{
  "tie_embeddings": true,
  "init_std_qkv": 0.0233,
  "batch_tokens": 262144
}
Each number is 128 + 32 x the weight over the matrix's rms, rounded and kept within 0 to 255. Layers, rows and columns count from 0. Numbers have three digits each.

# up: layer 2 MLP up, 2048x512, rms 0.0793, rows 1572-1618, columns 320-383
# down: layer 2 MLP down (transposed), 2048x512, rms 0.073, rows 1572-1617, columns 320-383
up1572:089133096150158145119123135132146136119140076172165104108130080157126123156097098156097166137159153128103159138112063135139153093073143208140080113110152224120131091074036173151163107121133197
down1572:128103075137165148133151150147133195110065175128097118116107168093081186111145140099105123114100140124153136144135144166105122119141177106157166140095142155117121067085132123105133096105168123
up1573:091120186164150196182138081066132125086101142165147109096170111136135138125100124071097123103109147059197168137137133047185106120112193101137190116156144097140208103153110069159144134107150077
down1573:073148072103098159153105121151103104133185112131127136134130107070150163122150119118074090195136085116076150086159126185086137096182064134183105126167119136139149110193126123149116099183011130
up1574:176149146153148121122114163095165124140090100057191118155122115124152124066085183133112178208170114116192104139133145115118064102121060137123128112106171095081167202178127148139171156142099141
down1574:140195175152050119134165128135114173133156128150127145105131084176182182128126141087100185101136131128124129122207167121172187119122172166169134178085114185124106114078122121131141108101151133
up1575:095167117191119189113106104150086141200154146105138122089101139111149077155084109111144160124122093140115121176123092123106129092153119080168225149112085110129146166078089132116132181114125148
down1575:120094161109127070112191143095130147132175120092169148166157119165131157138136126095115080126170168117137105129134134104098133168132157144152158100160151098058155165194159100157121087153179133
up1576:146142160136089167172209133165172114147115168200151182103176121069129073112151146092117126112118136169148114135171103095120109201140077077127152117119129114157097092134070096138150196237148157
down1576:122139069125130131103117123113038142160114096090207105172106154166151091108112146117115093152140142110084177144107134140105131131111107143158101091113131141116134142140090128123153156135139094
up1577:084133097204065140207091107114146182144095132094137082124074105069083109105197136121191104170168204133071119144139077153098106084102119183102023106110155160147061113179128127089157145183112173
down1577:114112148178164123085088094106129194121169156122164099178094183061099150199170084080104155082127143117146093122169149118134123159175121137112085074136164153118140123129123103101188135110111143
up1578:104111210084088139158127150139152108104146126091078034152135186099139092156142137131140134120138150098077146167132067078137134077099151124068097099090105174102143146155162120121149139125121161
down1578:101112154134132057143091116106117164127131099123153157150131146141134178113141173108084070119128142120151132104071136116128053130160117131126152135156152132156111138133150131130127100111112151
up1579:111091120098110064130125251129084058160121108200115138115155176153068166097151081140047088123104155135104175150071162125120138140171141137115097127126069115096078195156136124174155148116139137
down1579:177128133078190141075142067094118126126184153154139128144177099107080120163129127117176118165098123083166047169142085170198080191070125111159104198145158148180135027163046056127123107146112146
up1580:131133150120155112164135057113069181158153093120139115133115103130105132161152158096108137118134145146118111105088143155055087144177126168132170125116182124127167148150081099120089152165172174
down1580:164121134132151140127086166183175100171175137166095091183133125110158153087113119165156081078104129149128196134144147127165157139096179094055155104150138153132062132142128157163160097129153122
up1581:165162177101123141140151112119150050104190101141131120107125106089077195087168138117035122162130180098139144119133112105078135109165083154149097126122109113068103117121136120114081132124171102
down1581:159086157144134150145123091116128101129148123112159121105126114133080136129123146081176069215119089147121123156144114141169125152158137114174161080163087156081097084130096118123076133138152150
up1582:189120125098121127110107132092189145115161105178107047099099129063169109094108152143127114168123134106093083142141102106129136122108181138180107116071173201135133097121099167142155115099111191
down1582:076141096150133097120130065166122102077146123150164143130127115141076149156175090122146130143129104136157155120102134132125149049145143163144114133182135104126037142082110100116081113166110178
up1583:133121168122097123102137124162100077129183100136140142144150159139112051084136098122099138154129128125163244160183196119131122148149065047133136106074094106205118151168143099154144146148090106
down1583:141106090140117092156170124091110154141142146195142090121174133171167151180120126090133158114184099149078083144120165150174084127161142136147133184125139157103120153111132118134098145133099110
up1584:138137126050135148127169136128080131170176169191114122122059116135151143124132122161113114122122032086126034096105121072131093109100107211123087051060131094208096139121152134115115103149085106
down1584:122136153188141100145135108166085073121119134139112112142128090131109097162062126130108159101115108128139093061114137187118159174108148132056148102086186111092175113137105141134138101122112126
up1585:192120171136112148123108033147171134118176162103179093154126151071132066122086133117063115102146136110123146127089141169187151130104096119131133109161148054190169136162149226116167099179156137
down1585:098071171111130134089161145113144106187111144073087128090084156204109114086119103142143101123154117161075112102156039124169105211118137140118165104110110121078166092123109132108084111153155152
up1586:109124145185138111117125093117138102151160111087140142115078221115159130134104124133163176133104200106152187116112128152120118100133113163126166113106143075111159114137099135174134154105124118
down1586:137154177150129118135109080149071161149119148114190155105112108125192121107175101138035162157119157139128101140114128131120113116152101089114155115176100130161106119105107134133136135156068137
up1587:139152116093133083117159156070123168122159136092159098104178122191136147167111169106114123136142102102133163134107141163138150159117158131132126168132106131166117143121097130087108119151120146
down1587:117093136159103145102097139188150076141130123096144149180087144089191093132147098145095142098067141184122118161087110084136169171107128137173180115125153124086116082182180109181093127074141113
up1588:138087186125123136086089075132166183130162071158159148104103105133102160168084164110185163101092128120090145055071110099174161145200125140099096085166132122126099112156123122131144063112104074
down1588:151092165110136129166156147157135096137161151140134162082160067158138120152199145164129110191153065144145144117108170069140153152089103155111166129095093091129157050151161121152117155101130092
up1589:118197135131177095113127097161117091091149170199099150133137174106135136144167103133127108169216116148106136104084122183083082101082105121123125110157088070126148186077140147158098106096105134
down1589:170139102096138168114128135085131151139144120135129112176069135131091208124142144153159105152065168087148099164118108156113165148178132113153118127097139089202148108108113143112121149101151150
up1590:063175178109175091095146112119079115130087127125111103132085128125136132144104130196134115093165130153123148109100145174072128106164168130137095120181133164117132068116072108160164159162134126
down1590:137118166175154101122139115147124089088140103130155125152143154140140129099134138063125127201150094121156137101102113135153121183080110134102119097103151126120118151176150079096109108130174100
up1591:147167154165107169114121084190162143160163130130114105107098071093124085161110127147137118126120080172148165135225109148128120149139179134158191135125120137125136138176131138201167097100137166
down1591:093129092165086131128069127158114183120110117021087174143122140170162100098071166157122118174148120114116071087134120102092106136151068148168080129104135147104088121118123145108140118098112134
up1592:132101181142141145138135202130123069095123119114128131094124139137123173124129100153107110143131102120081138150120103130124170082133134191098067161130077166115127172115155183162097192113135138
down1592:066179181123143117084129122124140074078139106121174161151116101150109093134085123154105149064127107120173112134174164130154066121176085180090066154085124156099138138103135125116121155074136133
up1593:151139164194155122094125187151102125139170136151170075081180108138125133134120096135127159137149155142162056146140086126099116087166102117149183128124159147125121123109117096159189100096113164
down1593:164072060116116073128121146092111125074165133143079100085200111163192167097119129139085098147076130128221085153130138118092104138138070111170131091136110119091079167123102114152113176218128060
up1594:117067115193112072127096138158119107074129153126150117163131137132163140133092118130124108144133128115163155146110136085132154159086122110168215140155120130133118148122112089154095111167142107
down1594:172165139117085159145185081149136136115150077125109143105144132200172171099106136088092152107091130142129126133093141102117067102110097129096174141161120134120162075148150146134185206154083097
up1595:115164120091117144154159152133133159119161116163109128125166178094095145168107100166097124120124085110111191138154191116178106129136122120155123108094168113122068154134181190137132097149154122
down1595:141099107132131081105107136137187079120113152081172113132125097132113094064173135070175185103090133145125102062089074152128154122103130188126117125128129140143184144113074086087153149146116133
up1596:160145153119129127153125139116166137148127051136133058132106146159080123112078111094171097102121122112094085161093116188132088177149083116148101145089144155110131153132103090079117094145165113
down1596:112106136095137135155174179109108143110121112097123143101135178138083109110146133100158094107111174132156140153110154098137201137197070148074125134119068112131108151082103150105141099142133107
up1597:126091129145137184109145132135077148186178126152120191081097157141124119091121109192085126162173135079110110127191070138128184033120088166125143081117124160166097103071120148155101181133167060
down1597:101155162103127111132111144114193081092125121121125097121136137100168107118139140081144098118085113159089118114105147131107119211096123134171160135147115113120145081161134098108140151069123180
up1598:116129132135116150152078126152164147132157137110114097144137138148143122086071124123115150112132093065119089153093092141096108123159121131141161150126149159143124131046147111143187108168114159
down1598:130180178158136160154075128178160204109166067118144139170106127114137110086177112133134135147098158081098097130104125110131048144119176131170097127155145159078119119118112143152109097149106135
up1599:088198093172150124133109128150096072128143170137090164164098210178125184104162129084111092200064145063139116174126138109060100163142097100152117155189162137109112131185158169124101100119159129
down1599:118163138117057045050103173111158188125106135177115105148146104083166139094136192135131086163065141157152138184170099137185133097120130155206111140200167089080137150110138128086080131109142121
up1600:143170157106119151078107145075137225106128189114085184108145036220139112190132166130112136139111157052141153106104074108110063091106158099136137073121084119084051102129131116143163124115097129
down1600:186184094075095161143128104153193157103113206128135198110123137171100050143164150136058173188216117120129110141126144104130161160182127130088133112110185131129084130068144201080106096119186136
up1601:073116140150124104181138092157129097164146146070107102072116095127100129142191105133136115169102077092158075144155108148142085126149177106208128149086112156106141115141148156098137112141104119
down1601:123123088111118099180138129109137112162115103089175121176147133131119156165113071148076138175101146137166154153142153173094091139142119111119134100125190155171165188073156092138020142123125084
up1602:086121117136128183109116128123099112155154090132101072154114157092128145155162140103110112062113113119120157124142082170115112104116137131122191127125119138150114143089128091159159070053153149
down1602:111184129112138078123165138121134180097101133184104181115097189148148091135160161099158140133197172100161107091121081133131177127116123078073104131119150164094074128175087108110096168152128074
up1603:155101133144165121199157128114125143119156118132116194090097135086095130107150115113152091120112139152104213102146144143147088139167114136128133180090122185156103122114118104150099138164150129
down1603:078133140105126162120131110138105126146144121111133096167167079172134078128105155103153135122167111089105078148135132119126152144109119104149112101152152080115144114188121107118140100118125159
up1604:147092102121092123130163167105157165084211110116124137124149168127133116133079098128081152138135155110115138123174175174193108151129135104108149134130134116109159160103122111123123143144122173
down1604:086107115144160081119116127124108050126109134100181136168130122137122156135170144087105053059126105102098122117062078078110125107183082159192152174143166154090139124180133128124121095075159098
up1605:119142066136164152109127115132115094169103169116156102113116094159144119100151121100143131111077185152171159134090142084197163129131122145135155117077124160104157140112074110092141137154170113
down1605:112138073143101147132114076184142190129186086084167127167145150200066143139161120160142105126106144169076141128115092176074163091137141168147172168168096092120079107145117080126088112151119102
up1606:131098132088104155132141183151124157139084101164063146165116155157142159125140150123142103132155135126104148145121111128096137114128130130155125146133127179147179153150193130134158115159157186
down1606:147121114169156135087136108178099088110163097105162084121113156157114144112111093147185155090087129109124121186177125123157110138111136113106118106107161127132064116105082103132122122092080112
up1607:156138166171153117139150129130080115151147111124148046161078157115127223115106170092099096218118102138106153176158104190135168131143114114101066142117147084114131143155155151123127205144091094
down1607:125101150107104091141115158116149143134127079115141117080125138161178080116149078171128149072134162132163122081125132067104075133101207099101171104127114136146075106117093120147148086186130128
up1608:105121110125107067096156158138101075143054140131121121128133099180114141181196044105171142121137108149107137101119128129075167121188117135050135135086135098157134132188118108068135156129124148
down1608:137159086156153089105151143136186110167106104179110053131125118183131107138110158104126158139141132125175121136173175101085097089171095105138131135139102093161093130119136158084092166139160105
up1609:188181114121149173129121127134142117167127124138093128164117021099186166135152168112097066144092142113124114157127120141106110091174128138122178115164133106090133070144194108090085111117144125
down1609:151078130143132125113080179071136185091148157129162132140110143149114105135089105143120147047195137141124102160160134128125211157181121118205157091128151092175118144138143111121147128112150158
up1610:137090126136167118125144159138168066156132132131107062176048138131080083114131111150141159116180149117112108208071096124149118135134153171037155127139139145135145180184097095133144084141096154
down1610:123133108088144171145136094091112153154117149134141136107149154167140170130146157132085126147121149205123209084162145120098123082077073162157148068166067138155189119109086166118089149168140140
up1611:135112102160089158109124126105164148145107093116164047128106139070178131150194090102085160155126167102097104108110067140131144151101059135145188066180093123166100128155128105068143087127121144
down1611:142095145092144135159162156105140117097115126134126193157153141129108128065091174157144091099117104133137132123135227107080115119144175137140121084121102147084169103112097147165101161123113106
up1612:088048123150144064105119140140156080153051129121131148136079168100140150161106072091077144062133088126079104182106157115156079133095161082167161081115143167095105183178164109208122122117145118
down1612:152124126137138127130115119209150142090080193144144160076103126131139140142153165139130098190107111041155019140127112165180151206115183153201114110127106119147104082141153122148096118145161139
up1613:099147163125139137109112155122136127163188146126119157093171016112112160143151079088073150155178151106155119132110141131133137124136174177132193107123144219173109166194147161140142163093090176
down1613:161148112163101105128090144121182139175153105110093066125143124098113129175190104085142095114126066114125112114120096132130114114042121127159222111126052198161148129185125077105096168114073116
up1614:095119096136135163173135165094150194187181154122132101126047096115138205124141136112176094109097126103147062089150152109176098112112125128140154154091115165126179122150116147181075157128138158
down1614:107118180118157181129131096134062177122123131072129134134157125126080130137089098135110120112164145129200081164140141126171048127156057147106071095158136110179082118182138096095091139148139116
up1615:134164141118115155178090096080090164138145102070075129108163188169114090163160163148075084182127156139124103165094118101089124116114132217173140124132143090147127141085103104090152072111178107
down1615:139119069123157116119158126080108145195096172130114136150152106090136126126147142099142131118096093051128070155117143159165103155083130122141172115100144169120161139120196109089166188090129130
up1616:109087100077129158113133162123211134109159136109103135175125139108093130118147117101105110053109120126101102077080179099088137136197108139137127089104083138096101092122122117124144124131136158
down1616:128153132188098087090143142132093129197099087219148091160104179150139127108136097129149114183151111130182179147151115147186120093132112087135126132110121142151118164141144178147142163116097134
up1617:090143164146084117150084111079084062118069124099164145145116105136145114152096140134205190195086073133118098134125177083130075172050158111096122137218120153130094135148177128160133126204072165
down1617:158125174097141143130059128140159131167094081089090142131161107143166138073087182087096116088125102111137127131128146076116099193151116131146128171146118101140096083130136140075039092186143083
up1618:126127134094148136160137166132143066141116107095114111118112107118121169119151109141163103110119082083139119118144111100131109077135164151088127145124086111146125095123114126052178153145122153